{
  "hidden_size": 128,
  "positions": "rope",
  "rope_theta": 10000.0,
  "rope_fraction": 0.5,
  "qk_norm": false,
  "parallel_block": false,
  "init_std_qkv": 0.0431,
  "init_std_up": 0.0431,
  "init_std_down": 0.00531,
  "beta2": 0.98,
  "lr_head": 0.009,
  "schedule": "cos",
  "max_seq_len": 384,
  "max_steps": 11384
}
Each number is 500 + 25 x the weight over its row's rms, rounded and kept within 0 to 999. Layers, rows and columns count from 0. Numbers have three digits each. The size before them is the row's rms in percent of the matrix's.

# q: layer 8 attention query, 192x128, rms 0.106, rows 27-63,90-127,154-191, columns 64-127
# k: layer 8 attention key, 64x128, rms 0.1, rows 26-63, columns 64-127
# v: layer 8 attention value, 64x128, rms 0.102, rows 0-12, columns 64-127
# o: layer 8 attention output (transposed), 192x128, rms 0.101, rows 0-11,64-75,128-139, columns 64-127
q90 103:489516501505524528463530485509520516517517508455521519516502523479492499496486477514529471543517503532495479566485499533496498470531517457505480503540520512491473510493485470427483484475507505
q154 098:491490519492493491476501520529464530468511534482514500533509484490540484495524518499512469517492509503465488517479469516448500494509526480509486515470528473475490494481460487434487504450494510
k26 093:453497499515452474503501492494484513506458492467493481459518488521529513479481530536480547489512459504543495495517505523502550498482503440485548550484497541472488517491512473490536517500534493
q27 093:486506466501487506485488512525496516515514519477467463562484512520516449498504448549450506480474559520498474495494491549522517547487526530500558503496484493476541459511503513496464508490504496
q91 113:491519511490454519524490536471546530500488524496469516486466497490469499523493524466510512471493533463513534528498467480511506538550513534477531489488474454538531507500517501533515477513500529
q155 093:491534556529516450494494492477501490473468511522490512498456486472523483523498501501504457519458518516511492503468471523513510539522531468466503444507479477528515516475544515572481529501521517
k27 100:480517500495524522503476486478536518523473502577496515487518507493553499457492514503511501500491512524474469497507525486482498480535505496523495516511534448513512503497480541465522476468471561
q28 093:478541531518485460514479528519475565501504513453484490520476485471556539434535483510474483519486486532490492505487466501503522498477509513504472495516528470508551504483478490466478508521507468
q92 113:468503522545482491510500481517463515486474498536510488488492499497567515518473510496497491505504488454521511483476481557504508507468517547483506455496481502463500491490502505497511527515446485
q156 093:479525481489471488484481468491467550508467464498480481519468535548479462489480537491483516483484540490485485502480492518517497512507498534508549478498507470498551522524517539552514513461475489
k28 100:481484476478506537517476533505512507484500504462529511513540548559518562456492505494486539485505522471481529515523490494516459525514510462493520499529474512551477446509521505485494499487538483
q29 101:522560526509473523519464508532504535483442501494487524471494515506492496497470518458519507482465497478485492467539517540481483455524501513461554531474530519501559499489538509518526500487520515
q93 095:536507468515507522472500504507538461534519495507539505504479496459469484528506485499519504486486512491501476476473482472481505496528521465464490501467472499502468485507527520501490505501520550
q157 083:532515517543488469477459467525556498509509512515507525510526496493498493428467525507492490507460493491504515439477506500490524490506523468484541486489522559501482501500500509494514546508495523
k29 092:524475501495531507509530492472496477527527499505492452520507482511487523493511463485446462490511460515569522467527512488516469536463485479527500535538496480494490498530526462520524524519499498
q30 103:520516541500502490497478460474481525502514479507478486525508511500502533502465533531501553480545549469523456495520502484532542557516526471479529511490526454485480462513473517505470559503539539
q94 110:506474477500462525523500482518477451521536512461523508538513521506503474506488488515526530535498541530483451499493480526525532528537513456466473456539482480488467511489512510462507529531465481
q158 080:489511532534503462550434478503452470476502507519529491525482503468515485452498494532499492534497534501469487467500486510497524548467516491489510499507517492494520489477546487483458504486485509
k30 098:515496476485493512480451468486514455505473474520544512496513475491470484488482520499547472534453491512551500544552511496529498496519490468503506499488501464509443527517501483560503538517546544
q31 091:484513526454504509481500518509539480455516475468481498483492512512482488509489469511488480482495467496509516510517543499449516458536489523534490484505480524531543536514519465500537495536515480
q95 106:486518530498515504511511516507502486456506503526490473524495484492542528481472497559515487501513490493514469459526474511494531456464494458512462558523504544527508476517515502516519509491481477
q159 083:480507478486487504495499532518509506494488530512463526473453464568530548523497500508509524447529455485490486461495512491485491433490541489467519513495471548532513527525508506545514471525501482
k31 092:509506479514557509500487520507471475471514486513507495537509512539534495489496485471473517476511463537471487485491509557466468524545520518535472457518503506487461433517520506498487507481505511
q32 084:465515496523463496509532500469490465447507515489512504533481487508524462483473499500488535516530508498487490506449488501466501462466503488504480473492510470470558530475432543513525576438492484
q96 100:510494518535523498514525503477476467509513526515532499494542531496494481505504491521523479505511474517522521495484505558461531511435505484495488462482498512492467574530482491475526527487457544
q160 102:481504511504483473502502501468482485474483518441527503500494505487522433497509455505461540527492518527470474535461486494486495558498485516506486450491501543464498462498504530492478526505465514
k32 098:478493527518497498512471476565482472493503484518509490526504551516507539498490507470479461485480483496486483498569488483534517467477484493502506490500526534478496536493543515507500513496520456
q33 101:484526488461483519480523466519500487480552515505486479546532496493532496432513470550499463471521499507542510501495529505510502495480488502521520469514499485465459457484467478493479479493503457
q97 116:486490466464502540475497519517499491476513482430503499500504489474477499530470474492503520463573529475516528489505527493478485460484501503489500471495521494503478466497440502506489569477490477
q161 078:520497491472496521533474501516489534478495475463546458507538488500517472505491487501482538469523476512526508502520505573545505505502460525544519516535507482495509491515493480472437539490527460
k33 099:483481511526496507530475467493508523487479498486513532515480489489495489517467479476513548502559492469535483499560501523512507448514527464517472529530467486514513487496511530518492517501518529
q34 089:482502538503505519439486483508482469449524497478519479547506507453549550453553526529527498461478472531513495504534508549498498499464521523520497504570472508483512499514496484508444491465458509
q98 107:490469493507513459513478500497497485508522530478491517485503473510530509521477497512537499509492466496487508525530495547472512454475497506494479488539490508439491565484510498489493509495517485
q162 107:496534531487507514506495513511501453460491492475515508553466496474477531505519494520496535459455513510492474559490542492441518476477467498499485483547489482482515498526492486507485530472529532
k34 103:448512512461505476515502478479540528518525507519498523493521535508450501538495506483505489520499496521513485470507475513515440460514506466498507547511528517536513499488513506484509499491484481
q35 086:481490499488535532485453491497510488490494476481481500482554436498504483478477477528529493493480523511486495490492493536515516521518473525519487502505487490531508495517497516583491501570477448
q99 103:510492511508511469481515512486503524485507506550485493475533522531454500518486496453489483489443466499512503484490541519475490489500520482473543497491478531534512543497497474541439493501521537
q163 102:470494467519504468508459500427506494481456471501497490473460504490486477526493473491498490513432485491512506483462497481502505515492501493491534478457502536546446494526489490481494534517512483
k35 095:487510513497470432496464489531526470502511494493465512509454511490525518507530493502493510504504476534480458498514502457518463492473524473516498463545519516495520515541569486484519510461491475
q36 099:491548477492556522507499512513501505452488493444470494481556555507492499473463454498491507503495520497492504478514520501490488454507501506534516516515514485508513517452477524489500556460529456
q100 106:505517454482552540469543521486522494483503515509474499509487504520514517535481442487492468481520494498520489498494515477468465449476501460535451549519525480509509478504510482523519507508517479
q164 091:520498509482465515505495510523486504508479495506452481531528520567472518494495509524496475473525487439492523442499480545502498447525491501498492523491506454520542542481482539533528531451507469
k36 092:479500544493501516526511531529472507493522490517547479568496491535515467483476472518503532475508505488493511502529503489480476473454505497503533505536518455513539463500507518500471497454484511
q37 083:510473513469453479494508490469497508508500485520521492520491446454508497537513493508511485507490454503530490489497507502490467555530494526511496440498465500479521496499450511533533529527506489
q101 113:505470531495478505491498480508489488513495523493501479531552484460459511512494491463469460500519467520514540502527503507503473507488522528511480426487451499502481540478461522465515520498487524
q165 101:516491480539517479512503463526486469523468518473499483527505498476493458513471482463510471544441509517486490479497503513494522527500488485537499476512523587499474520512473498544558527518477534
k37 101:522469493531492482489511511567511471473482496520468487534521497486478499507538492476527533496477503525499550531499487485470541479503482459515474543493505493490478520503489501538516528518501544
q38 086:441477521513507479539472528543463508459512518503527507480467499463501487518471475547539526543501502503504534519507522519456501464571518487500519503500534462501502518465469503499488502460540524
q102 114:492538462497529507477513507526528507478500497511520506470482520536553511485533474529498501482434500534493497490486494514481492488495515493467495513514479493487495430498576477522496505471482467
q166 104:492511486476495496485472447542522523471493505495479501515478511500548540468460508510542501491459512512538467473508458533484468457542510486514488512472495429490498527448482520529505494491531471
k38 102:527513494530502504493505513522514505477474548468486496533475539529506501483515499539481506514518537479547462538483468525495475513482490501517486473539525469516481476521503502530494501496501506
q39 097:476470504520493476517466497511476475511499532519495475508501482523526463491495490456521546521516498479505533487529466530480508453479483502509476487541474525491468539508512520498509474498490492
q103 100:495499476490499512480510463533510476530531502463502503506444492478508505509523519548540497471471520506466457497479462515497476486499507491506507524468511474479454445497492519489491525489485451
q167 087:450502484508443506493493514531504496470518519525520511520511474482517501504469504519514517573522481511484455446527479488495534491459470518485468542493545514479540497473535493524496518508492475
k39 091:561539491498548500484526498494517525488496480486481516530499518452497542468531485499487494507488471477506477465483491525514498534539546459499508511494480509502530500514478477515501512504467567
q40 091:510492534496518474546510523484469484476513527532529474549547479487484505506551476494493496487472471489528462487477495517480509493477509496513501473549469511496523488518469504516508468452492501
q104 105:545490459440464489505502505469525457515508502492501494485491504512446485473513468482471482439510510547523514482512534505447490474468483523526525474481510468488491538543520468484492518512534485
q168 102:483483496533511540489484485498451474524493506496552455536543520484437504539486502503487503543492528523558474514541481517550513498432487514536513488526470499481531508498499476495492514493509499
k40 101:530479507514485527490530485521520451477533469472484524497479530477489523540528510521508481522485513527472515452510504467522504456521529470525482504471508512523536533507532520505491532492518501
q41 098:548484466528527497498506513472469522492495455537483467494497510529504459498496457495470535457472486538506477540519525506482511557499492495492462532492458483491488450515492507506507459530496470
q105 106:528476476534531505474472542495508455479494454516470455486473503487484464522533505462480536435532548449548472506498493476522510509496496505471485516469471480503491493530532504506485486483486559
q169 090:521536455578521512479513479467502488480482533491525494490482513497509493503505520486482510499498536507521503461544502494534514467507541511500524505497503510509504483530457499528511532527490480
k41 093:535502477463501548499515491506504466510477475477462524494511455451486510566507529466482492523488508545478509473518488492485517495502521513547515484475506516510544495533492514477510516485516565
q42 087:477517544543538517482540543493486499468499535506536454527508522500494523490478463532430535514495492498469522479497524513444487478504521465475489496506491509484521475491446502482511455467492526
q106 102:512511492455541546493548552483527508499536481516439491469508442480497525509535482520497449489515487518511521482538488481468520485492482483508480503525497497479494519485504499506529504491507495
q170 093:484517521478503515473495555485523544491488530505513526503516454513578491424471477491487483502571511464515450465498476547491507520486496482496525516465509529490477483526503522509486536472538539
k42 092:505517456495473461505551501557473518505522441509501474478501502518526519518482511457462489475526479531506495524505475531461496479492537519503500517475511538523527503529466483450446496501471466
q43 087:547459521523480482497486512497505478448501469481520505553512484488474503457518499502477515533537507474533498454476490495511478549446524501493537524554468490490523496497499515482464493497480537
q107 121:472473487492498520486485477507506471524495505512482464495512460489440540527487520522486483506517456514523473501507516456474478445472511522494529481519476518528502558489466516503508499526516498
q171 089:469491504482453501464511515523499542519513517558525534511515488505495499508534523496464489487533461504518523491491484501503478521484503540454495544503486514477501492499502513511507512536456496
k43 103:494520529483549465512511519534455513506533559481497486505556547538508475484481508503490498520523517467486512531520528500485519506513515530497517489472542530527491532494531512522511486478526477
q44 097:497494486492458532532478495513485534535457461489499477478510501539555507510504488501468493522478522540504480518550475499533505528406497529497470540513500511472490466473474539484477477482476499
q108 098:482508523500497479487464455549500498544494445492491529473506542503490540497510516512508508507489492485521504520525450536524477458504538522483526515554477489488481532548504491509494478504485509
q172 093:496502518529523515517533533496476476519525494468521509515476514484500484515518486503456503516534487509509494510517473506476518485479513479454468505472522551461456473527467500501490503499465547
k44 092:479552507505469483515511495498484489526487520504449516473517493482524539520448521507481494495504487496494522495541481519499522529501487498467461510539523499482488508527535505474527506495521542
q45 086:502513528483482496479488513480521538495516502505456485536518490513517479483470475478512507463508531488531513472479507515480505514479456526495505528502536476515528497511553507555530497522476496
q109 106:513490533531432464493504511479464515509477498482499454500527483468517511490478498507499480545455485516506497480492496535508528510440490512491493466502471530476512546494521503486467523511460468
q173 095:490510499513518488505533458470507505489531463490513486489514504456504486559513508480514540505472498521483466546461508517493481509485509542501521513506487536504538492522493497483453452532471494
k45 097:497493462496520458495464453485506476523502500506482553481522522541525500449536501479507498524438533501540502490481472528523446523511538541502488501473508544503466502527483502502558543520502495
q46 081:504522482501507504469541498516468470459503512480533530477539482498503490441499477547511492499509488579507431504525486497508504485511498526513531442509466533492467469468487513471488517499508498
q110 105:504471535505477469492497434494499478473501504496491494508492509533470520496492444534527513560455494535544495498500487506505511478442519494499471489550491469512492524497496496518499509515508517
q174 109:498486502509572469512472469510512444485512480536537475565510513498494506514495490546519489509454486497497493521513527515479499426517478468516488511521479498514492521492511464538476475492525490
k46 101:495493509509528471527469496496505496495458489485454491518483537489492527490475481497542499576495531473453530491489505505487503500501492490513510511517532479517513499479518507509500510508517513
q47 103:522511557511445540482501525497516550438455529508517484506544522495549510460484497478469520467512480485518520529475483507493505483484506508489523483509493481516514487475508490497504528454482489
q111 117:536488453471475516489497552509476530503497508508508494487483502478498475508499464467457510483546473504532580498492504469492514493522497516490488495467491484512508529500439466524483520518508498
q175 095:508501514481515499479521463475482518487524491491535490482508518521480516502439529473461518444533493487499522487513515520508486485519525501476488493467483499513445530518461507459521552503493477
k47 105:488474519472508493479496451492520507510552489479497476505509484496517499528505522496497507538563505465514519520493502501517513504493455485501458474479543491508505495487473518467452545572475484
q48 096:517530516523520499508524505495485523554531520524495490483522483483533497476545540499504469477515507507465489492494488525503528518499499496453494564546527495478521476548546501494513482517475523
q112 101:536487502505482457474527473501514512540505518487505482465530492519509484474512527496510479493535495483490504538471487478472513515512472513496518505434490461463495501492520534446496429485491468
q176 086:512512524498488538484502510496480506573499470521527535454532492475501517500478563544493498499503513510502502477534482495482501504490493509495468558497516515511513480544475483481521520514530492
k48 094:484494475498467490476520515482507544563505465480500507492490448544498532549517542472507505446496488519494460503484489507539477493502484466532526495481484528498537500528473539502507541498525520
q49 088:476486514518486476501499487522481480530502513479555498463507501515506512494505497478527459494488494501476518459502492505531547482460500496451488518520511506479453501500523502522528452501471532
q113 105:488507479506547525512501481538490464507507474506513489558529492505499492508549540532525548461528517499479479501496492522519527488521476475502494533470458478520475490525488540510540482498524499
q177 094:497522459517519538484484481481517536459526477460509480517494522485532507467482470524483500485540474472511539477519502503519555470552461488512487528445467487507473460490446480511485477538526488
k49 097:517492456490526519517450530493490471558518533460465511505468470535478476501479537483514471516492486493457508552506525515506514493528520450476480480518470461512495491490494513477467443505521524
q50 092:508502437508504501457541489478497536462487486551510483477503504554521478454472532522473499517531476459494471485495515510523519460502451529533513541499517518495506459484473481547504533523490488
q114 108:496523475515527521509509516519505494512509476512533524503487518530537510458492521511507520522526496498505419518516472486518518535521491464490491572518525473537500449512524485523498473491509495
q178 086:520544526497521523501487488500517503480483487530533508485500506520524527513521536476507482468518483447502520480540510492495474444518511498508501490541519478513466499474535477512493506477505490
k50 091:516482509566500523487483461499493509556483571480501522488517469477476528516482494499478470514485529539510480511481544520513517510491495495453471496490524475466462441497474533484450493529481487
q51 081:564487517504502481519495483538470493541476502516524510516521444498505489522534516500504480531488494475449472488501465496504524467483487510490507510523508477474456533500528535500521513522494501
q115 108:490507482497556508499506497558509496534494479510540510506489502502534490430519494522527518489513486541476455508494514527486480496481475492497509516545504493467500458508515517492503445500477503
q179 080:469545479456433506468513525522483538495516514466465522501472523482520513476502512511500483499478498479474479461517465479521520489486499519498503515513527495456489483470476532482549519507508489
k51 085:511504506532498488485525510490465521483475520486520499506491515528490520517507539525453475463460476500520487524528521547476476522498531428490486466502501533485501477460491467503492489459536508
q52 092:509478458504527496492482502483518510512461508506556524502515458551513493514497476513506521514501516526474496510518483519476484502513513489498494462504472511497461477477505469533486500562479524
q116 109:506498505464484484514461526512520466492455457469507527488484508498525499464475446481515534508514551513496470504489486495472519485494512468502438519517517511495440448522470471526483494514485490
q180 085:457459489449450511489508494482519494527554515485475508481500510516485507515513508524468495466482515524500473510495518513492500470533516519502502482508509477523502447517485506527472539462478521
k52 094:498485528522502527504539468498547536475509503451515521527513517474528517461509499508503474547531472451517573522527485530523481513476536470510510526494470460492476500503471516525500477474538516
q53 101:534528445539537512456481496481506507498502529503545512464485497479512489485512492529474516512556514489545494513504515462549535528496467518478515497489529518508530457485474493539511560520485504
q117 116:553476485494508513456476525486486488489497523478493484490512524522483492529468461489439537518534517499549523484501535465499479529483482500482514501518488508483512491511460494499488532504485497
q181 083:527453534536472522487525527499489449537547509521476504497498487451502470486534528521487516500505503460558515499503517507501530597527483515473454492514518495539504540501498499487499527522491482
k53 099:463532499509470502444508497491505477485503479518522515489506501513526487526465527474524480482582495450515488499460488446486475519497533532497529545469499458465503515502482524541494518492509492
q54 087:460480495513532493508473477517517512561509518513551508529506502504527542541518499509508487537487525506470485507498452553484488523517519506484480491510492519429537464478518516516494424497464530
q118 095:455536463516544550499457471506499539486484484475478497483510533506505518494472492491495550487506521483534510481509508547482520470519483517520521484550514528451478504518476527511514530485504509
q182 093:517507509482535507527522479509519511488503486483473520554497502509505497488520485492441547460512518531502485496495536498455480515491500506551515491519493441493562483494483476472474505481520523
k54 090:505531473520494500536497490472484493518493492508520535465532491544506508474463504498502472529552500482493500476535500478518492480537516477489416516515500492536503490509464452523536489493493503
q55 077:466495545539496514472493505469519501469481546489463489519524511542501528507473486490514506462465467513552521528510479477521502536480513471540477481505509411485492525455516493520517526482493523
q119 108:492471511508520516502534528513475444520503514520495481507536462493499491520517531519525516507493460510463463476520479532477528459506514433484444503520456537477494526490508500498541484518501515
q183 098:456502492520475466485480501504462498465505546477502494545509517491521527521465471474546480539474524482493463446449449523487508511497507510490508505523510563484512472487483510498552520515481520
k55 098:491500477484513466559482505505477455499525462515516486521457511480494476511518507477443496518472483490483510463507540546484505477492517519512475493477469500507529502534528490480492467486542513
q56 093:533507504457479509529508521495481473463441461500454469497553503525481490468472512518508483495501478512507507503497478490528482487435489521549515513484476519513526576489479471485548501485503453
q120 104:537490477464517519480501518498514490505506482440527482484479505503466501468494470508503497449457492577465482502506534444509481491459501453512521485480513498524516468510537482496533459482495490
q184 100:514517460516469529498530505516535513486511447484490483488472523514474486486497478505455456489458498507474509457502550476545486523467459488522532491477487489523522468554541480503511490504503482
k56 093:516516544535520504492516512478476524483482498519521485508516503479449476518474460468500461482474493516506530437492518525505513492477486491502539482547495525522504497512516519490516517501478567
q57 100:475509497487500477527503548472468528483478519463469458498482485518468513497515468480499496465469515520496528500535509517479511482457508505507468480521477507482470487511487495505514551507540476
q121 110:529533492475488486511529517519476513514452511531505552494454503503529495553507513501504508470523481497496516514445474467517470522507529492491493548435499466507483502491451485484496513494481467
q185 094:455510492484492516495511534514488500506524486490487514518464530502505504484506513518523489505521555480489484533511479530478514500477515479532487509529481543475482504484476504552477496515529493
k57 100:536482490519524537481458494542516535544504492538505471518526494497563507502498515514484524503545465479492472515486498510511492508504528493455501518530478503493511515512536513485466478515527479
q58 088:479475499472508518543511511453505476508548524532502529474499486495473512538498531508498523507489508499490562528457515458510512478534516496494469504496487503502473502530505479542497453534520537
q122 116:477524488510491475527502488492468506514505540508475508508496504518503480545507544447557527510523516489478520580482514545461487489528501473508484484484493522509465558447474483500479466455515532
q186 093:503491471511535443511523489491512506468470489525474499532489495496494499492518498499492517471523474490506506522469522480445497463511497485510525552520514495513518476495495472557505481531536509
k58 099:495504482487519472512509495516500530515547540518500488479526498435482490521571510484520502496488499513463491527499482502499496444515480465513527505477458485515509526503524525512519465515474493
q59 085:480514481470480488522537548507476482444494540524514507497514509474513528544506558472517476498501491518540485513464527466486478465486459498495527489511524506492473515506479515468511545501469510
q123 119:489535475511524497509515489537498495531499502476521524486478503514600509488491495524509532512535533494511449487490484501491503486468497470491469501493525505463474460532509520465489499481468483
q187 090:464522504490508521488532540525484515505524510467467508456482483493568485501511510523488512498519503534497470504486472516467496515453496508508500536508502529459516464525493482471473471466488497
k59 098:506495497531519502446521460490483508514508471502527453468492482505508544544509524496477480474545501450532470516475493526493562468519522554529487489498465525489505478494498493485505485504524528
q60 094:474498459491507536540456487513523483500498522522488544482475486486525517470487463488552481509512498471520543517471525515498461509513456524498531521507494539518521530478524478491494473535523483
q124 107:487543469477446487476488501500518513529500491451513515482503477493504500525461493497511503494569501500530495529483455503502499455467516492485509529468524511472457515518473515501493518478504496
q188 101:481538421492470533466506507539520497521485493454538536462490521475532512550512452488486485494498496540490486485535510493510517509496523550506521478512517566507507509503503517490499490499501495
k60 100:444511524508467540481511507522478519498558482493469467493511526506515513505483496481476483526546502479500514473552504518543523475489480510507486497509493503476484500540468512541495500481485512
q61 083:493498508478548481421516507503465491537500510545464485462469448500525515485527495524449492492477487539474474491467507474495503488481469498467507461508480550476505500509506494533477495500492483
q125 102:526449515525480449482528508505523510548497513527477487472530484537437522490533521486493494454461448522494552543505477527487497532530469510489523479500486488524501512490512501519521435483487535
q189 098:491496495477491530531474501534541518527476531505476534499544533531516557499515505481519467491500502471510498480511488521505470527502473498522504500529487560479466515557509518505520498521514498
k61 094:467487495527511512523562529535481482507480480497479478498485503488479480532502473475477491491486534507510458476539497481502467544451527520498495502526478503494504507498462560477473470498491514
q62 088:537514460512508537502550466468553458524557495544536504505530485525466503541494520493497469454489507514513448490494511498521480502528504504520495494464499518494502453530535511550503514492507524
q126 113:508489493506473491540475526503486466468475509540526491521461505528509468459489486526519518495500512477485461470471481493517518490506495478463500496510519518533483454490493514566487488537447511
q190 088:467516478497520518550521498468518493483500490527492510454503519561495465518517523492478547463479506483520499484493520486545467501556514510536555497512511494509494496526465484530495497537512520
k62 092:533478510477522470482490480484480528526479504486517487535504489523493482501508482489507501552500486489525485543531557533493487554507478479502471457525470425486476486482485525507570483521512482
q63 089:435495553531514530492487482506555512481503516466508490512499493503444535459525442519465478490475501490511518476511492497495474527498500519547507505519473523511533485532522443485498513481487522
q127 096:486534515486470528497465522464485495501489509502509509509526492506533517478487514535463499495505472485515468508479499549509511491482510493500507488539518508515563540541538520481511507536504441
q191 107:488507509501521527473526495516519524458512525506501498536548497537499532497570469531511516505494474493484480515537476537478484469490493522499497541499485532489515529485519487489508525511523527
k63 094:514523496494524491500527555517489454501511469504491529466492503536536524500484488526485483503464504486502489492511524523514541501488540440483449510533520525486447461525545543496513515507529462
v0 096:524494511481520502520515527475515515480500510475467475507491477490502524504515462488529540533482500527541527491478544516538505551507542479499497527564492441541539477544523493541472494503482517
o0 086:474474518486518535506479513501530479481477520491509512513465472500487511509501491540566512486546521501484510488499551494537453445491499511495472504534496491513499533483513493503476463508530508
o64 111:502505499523487541495517465497474518517508505490492480513544479483528495534494476510492478492496454509499520471525517559492484513460516481498479470520465478512487492464467485491490507482464520
o128 080:507488526468528542509491503511543518484466501522502530474517496467527536455529474515541528532493532503506500500502495473523487509513523528543462480474498507510506450510511512513471470471532520
v1 103:533485496496464531498528520481514505529533455552509458486555541453477502529438515538485463491511476518499490462503461491496486530506490500465569503480529526489512486510513495518494512485545530
o1 104:555476498506504492510531484480531524526531501537526508503519506469445481544499519482486449504513506522481501480457486499507506480492524485520527506490481543543487454541455466520484525498510535
o65 100:519469521436501514498459524506480467469515504474444485477502508497480522513491514464503526493538516473461508497554510537473499500479522524490533490522508514527497518496481467519477504542517491
o129 106:499535502495450467496502520523504506502548519506516491505527515502490488509517508539478494448515501495490506448487451510494493434492508509504544506510532490507477467512480504528470530493514554
v2 108:512495448513513494493524496487481501494488526472521491516494558517472530549494470526463503493522520463472534510466512504469512518504461521519489492467561491485503469485446482480510517508522454
o2 094:473434490522515498513512496562480474435486507453456525518512517472511546469499519493517512515497540492524473512492505451450482527474482553478483515506542526512553486522514491485507476468495501
o66 130:489506535503502497508495504505491471501516479483493496497486473501472564500504493510493510476480518494479533458515508572521474472499460519504500520484470478509514498478481497480448497514514460
o130 107:486468494542485511525491491489493507449496515473502492496510522469493504505501534471503481492517512475560470498466525476492457508467464584486489486524506501508526502498491548503511526517490511
v3 100:522477516469524530535515533509514518480461471501512465484528476501512500480453507493520567451477540505534508515489464488484507475479472499468496451485517499525517472512537511523533518520484498
o3 102:467510515488518522472551501502515469450464509517485508543502501450506501495502489536506517498489481467497545524481539468480430450461465480493514541505487494530464501500511490495517491495470509
o67 137:509502499511506512495512511510480507489495487505506478492488494519528485510500490473480486517473502497508462477463489474470475501519495470496517475505531482516478497505519515519506507509519489
o131 097:508558498512487498411502540532483502485518510523511501519467494502513520505506490527457535494501452487447493516515478481515483493512559538483536533496466508517469481491494505500505493551485512
v4 109:473517518504505485464497449509526524513479476484554479523450507465517477493517515498500507493503507497505517478512490485524481495478518490481572512501504494512577466469518493463530476525502528
o4 126:533489511530520497485529473479508518504517481507522489523491511474517545527502488489506536465477498496497508483506487494511466494521525517492512498522489505493529493514490522507462481466474514
o68 092:472533513533517495536470468482484566535493552512522491447517551500516490470506547494477479471483465495471521517496507506505507532506501508482521501509500464470495516488510506492473469561493481
o132 099:491512498495539452505481495480502595489503495490488523545503508520481496472522484501503559456457528515521501480473474479486494473526495485475584544473543508526502468487552500465479500479523507
v5 108:486493547485475503543499504474453491520527486483513486486501488499510482459511516556529527482491509473548524511483494496497512480499528509510438518473530500544455504491518516451439531470501562
o5 110:479536473472506473498499479477497484533512466482492515501486478520496538559493474511489508491470465507482557518496499486478464488481477466473455471474491476496475526478528531484487491509487464
o69 111:525475492520529485516478530468485486500491497442488503513502506495488537483485495505514489484486493489493512463523523475503534515509456503540496497507487482504545481507500492511505465505468516
o133 093:509507495536496474485496510496501472531483491473509494490517435528520516509504529511544486493535477458513544519491535493481550509502497476504492472520446468470467559515489517523524481501485495
v6 101:518511543500500478485520472493481486481482514522477506504540475505541510481513523494503453476481474492509518502493504505498500538514484501503494449478528506546444505477480464511514509568500507
o6 101:469553459492499527499504520506503494514503523483481512474515535551534499518511557450495463510514502511489554521469496513514510504521485469489528511490450468537463485470520457481505507502522513
o70 113:510509467514502466446506523526511518460471534488493508513491474529518552501521485480506480529482485532509525459473479489486494472541494448470537496498511506544497456495515510496499525530499506
o134 091:499523448525470479490497457506488495525518516493480518474520527526527501529479509442504476504474543517481518459519475580496539507503477499527492522492465488489496516488468480491545532467523461
v7 101:531511469458437528500497548513462517554486480485511513499508486522546513491498524442500456502518436532468470487502466516481506486478493502506475489469529520488465502545492557480514488518490513
o7 095:513489483488516499501542487514484531572514486503509499465500486512509545566494534463487482473529483511433482532508464534514492521480503491498515508477465469485493524540486516491517498509484502
o71 092:489495516528469495495495481495519529513477510528491506504527477487499512491462488505501527496520496470489492511502472474534533502485482503543548507474500527474523522510502564523503514466493507
o135 101:473481505490462511483522489533485525526493488481515486431509490484515536553465487459485525525473452528492461531509490526510440522472474514541457478520493509482500517517508524470477494528513510
v8 114:497507479480493492487541496452474555505534503512483507471486510520477514533468517502483483495500485503559494498491449516485495480517525507516466440512519507515550558437481471513503578478497472
o8 117:490488523501486465485524512484493480505491495547501505491528512508501492505502480495518490517464507476539488497445492499489460539494511497519511467487529514520510504471490495528542547537545492
o72 121:514473568492478492501525532491506477487499503506465505498545497483461516482482468482509500507501506494498545477498475515483462473481492525483503503523499488520520496477445466497514545493501502
o136 085:476463515556468528496465474526478511476494512511508497529516523518518526475502473505497495493549522461505464506480501559497505517523516503570504477572481490515489526509498501524469508507489495
v9 104:442465519511494527485491517507479481494471494516510505477512507495494527502496509469478507464530513471492465511500521457473474464513485502485466573453566482517473515497471487473522515497492538
o9 086:449497485451482480533484518524469483504503474509545504429477494516478491561494511471480525475496461506484486483550519487497485459529489493505482488465518515502484514512543507513515498523493496
o73 131:497480505496506493535480514512514487475478482528486512478473491510515527509506500474515526495486530467497446494478506441502500489525504481533508498501543533517510472504529490516530508502540492
o137 091:461499513503486444547511493527493488519473506498502535485461522501515517554505521426492481472502528450489473481474541473496455482482488485476468473492508492492508509483498498518554522503491525
v10 092:492485453530441477537518495517476455522513479507479531504514477483563512508490524523484503537511494467495446499503514498538517524461502500495537502519451503508451473514486522532482491559517487
o10 089:543515473491477499509481502482525498504481490477501506506510497494507499514474483492452476502505525499491488488449483554493515524487496500508500446507482531494447491516478516497530543551539480
o74 079:460469522490491492494490508520487461495512480502462497518488517447497541516501485523529500523521493492516523483515512518488454491479487547477470510525482503497495512476452488504462481508490479
o138 080:495502518479468522486492492458485505504476504504458504481488510465490532510531455494509511484520484512486519495502499527529515502492483507519461491485478511546448501539497504489510514485490508
v11 100:513481478522518526477484477525550512451449503492455471531493525511507506462466445485488496483497494497499498522516499489514523513475504514529496483512490545522491501512509490509543529487512524
o11 101:479491522524484519507527493506498495480465505477424490515511468435505503458499519516498508516502510514490511521504498496515527473507475514494481509536492514516526527471476494498524476485487534
o75 088:480509503504477509495514528512512463453495522483446487506521491453530564567462468491483490503515510512495532522515482492462476462515496515502469533498495518558524518482505474532545527478494486
o139 085:450516504527502503481476501489453467483509506486493506532524525449510541534497500517486475488506506507484528514528483531482509470502489527518501545540459550510542509491490478507495512536497519
v12 098:531512480506541536428482512531505504522467535507483492482490549513554506467460490522497463517508490486472560482480484499493477526546492489475502516523456526464489508452501496560545508519513504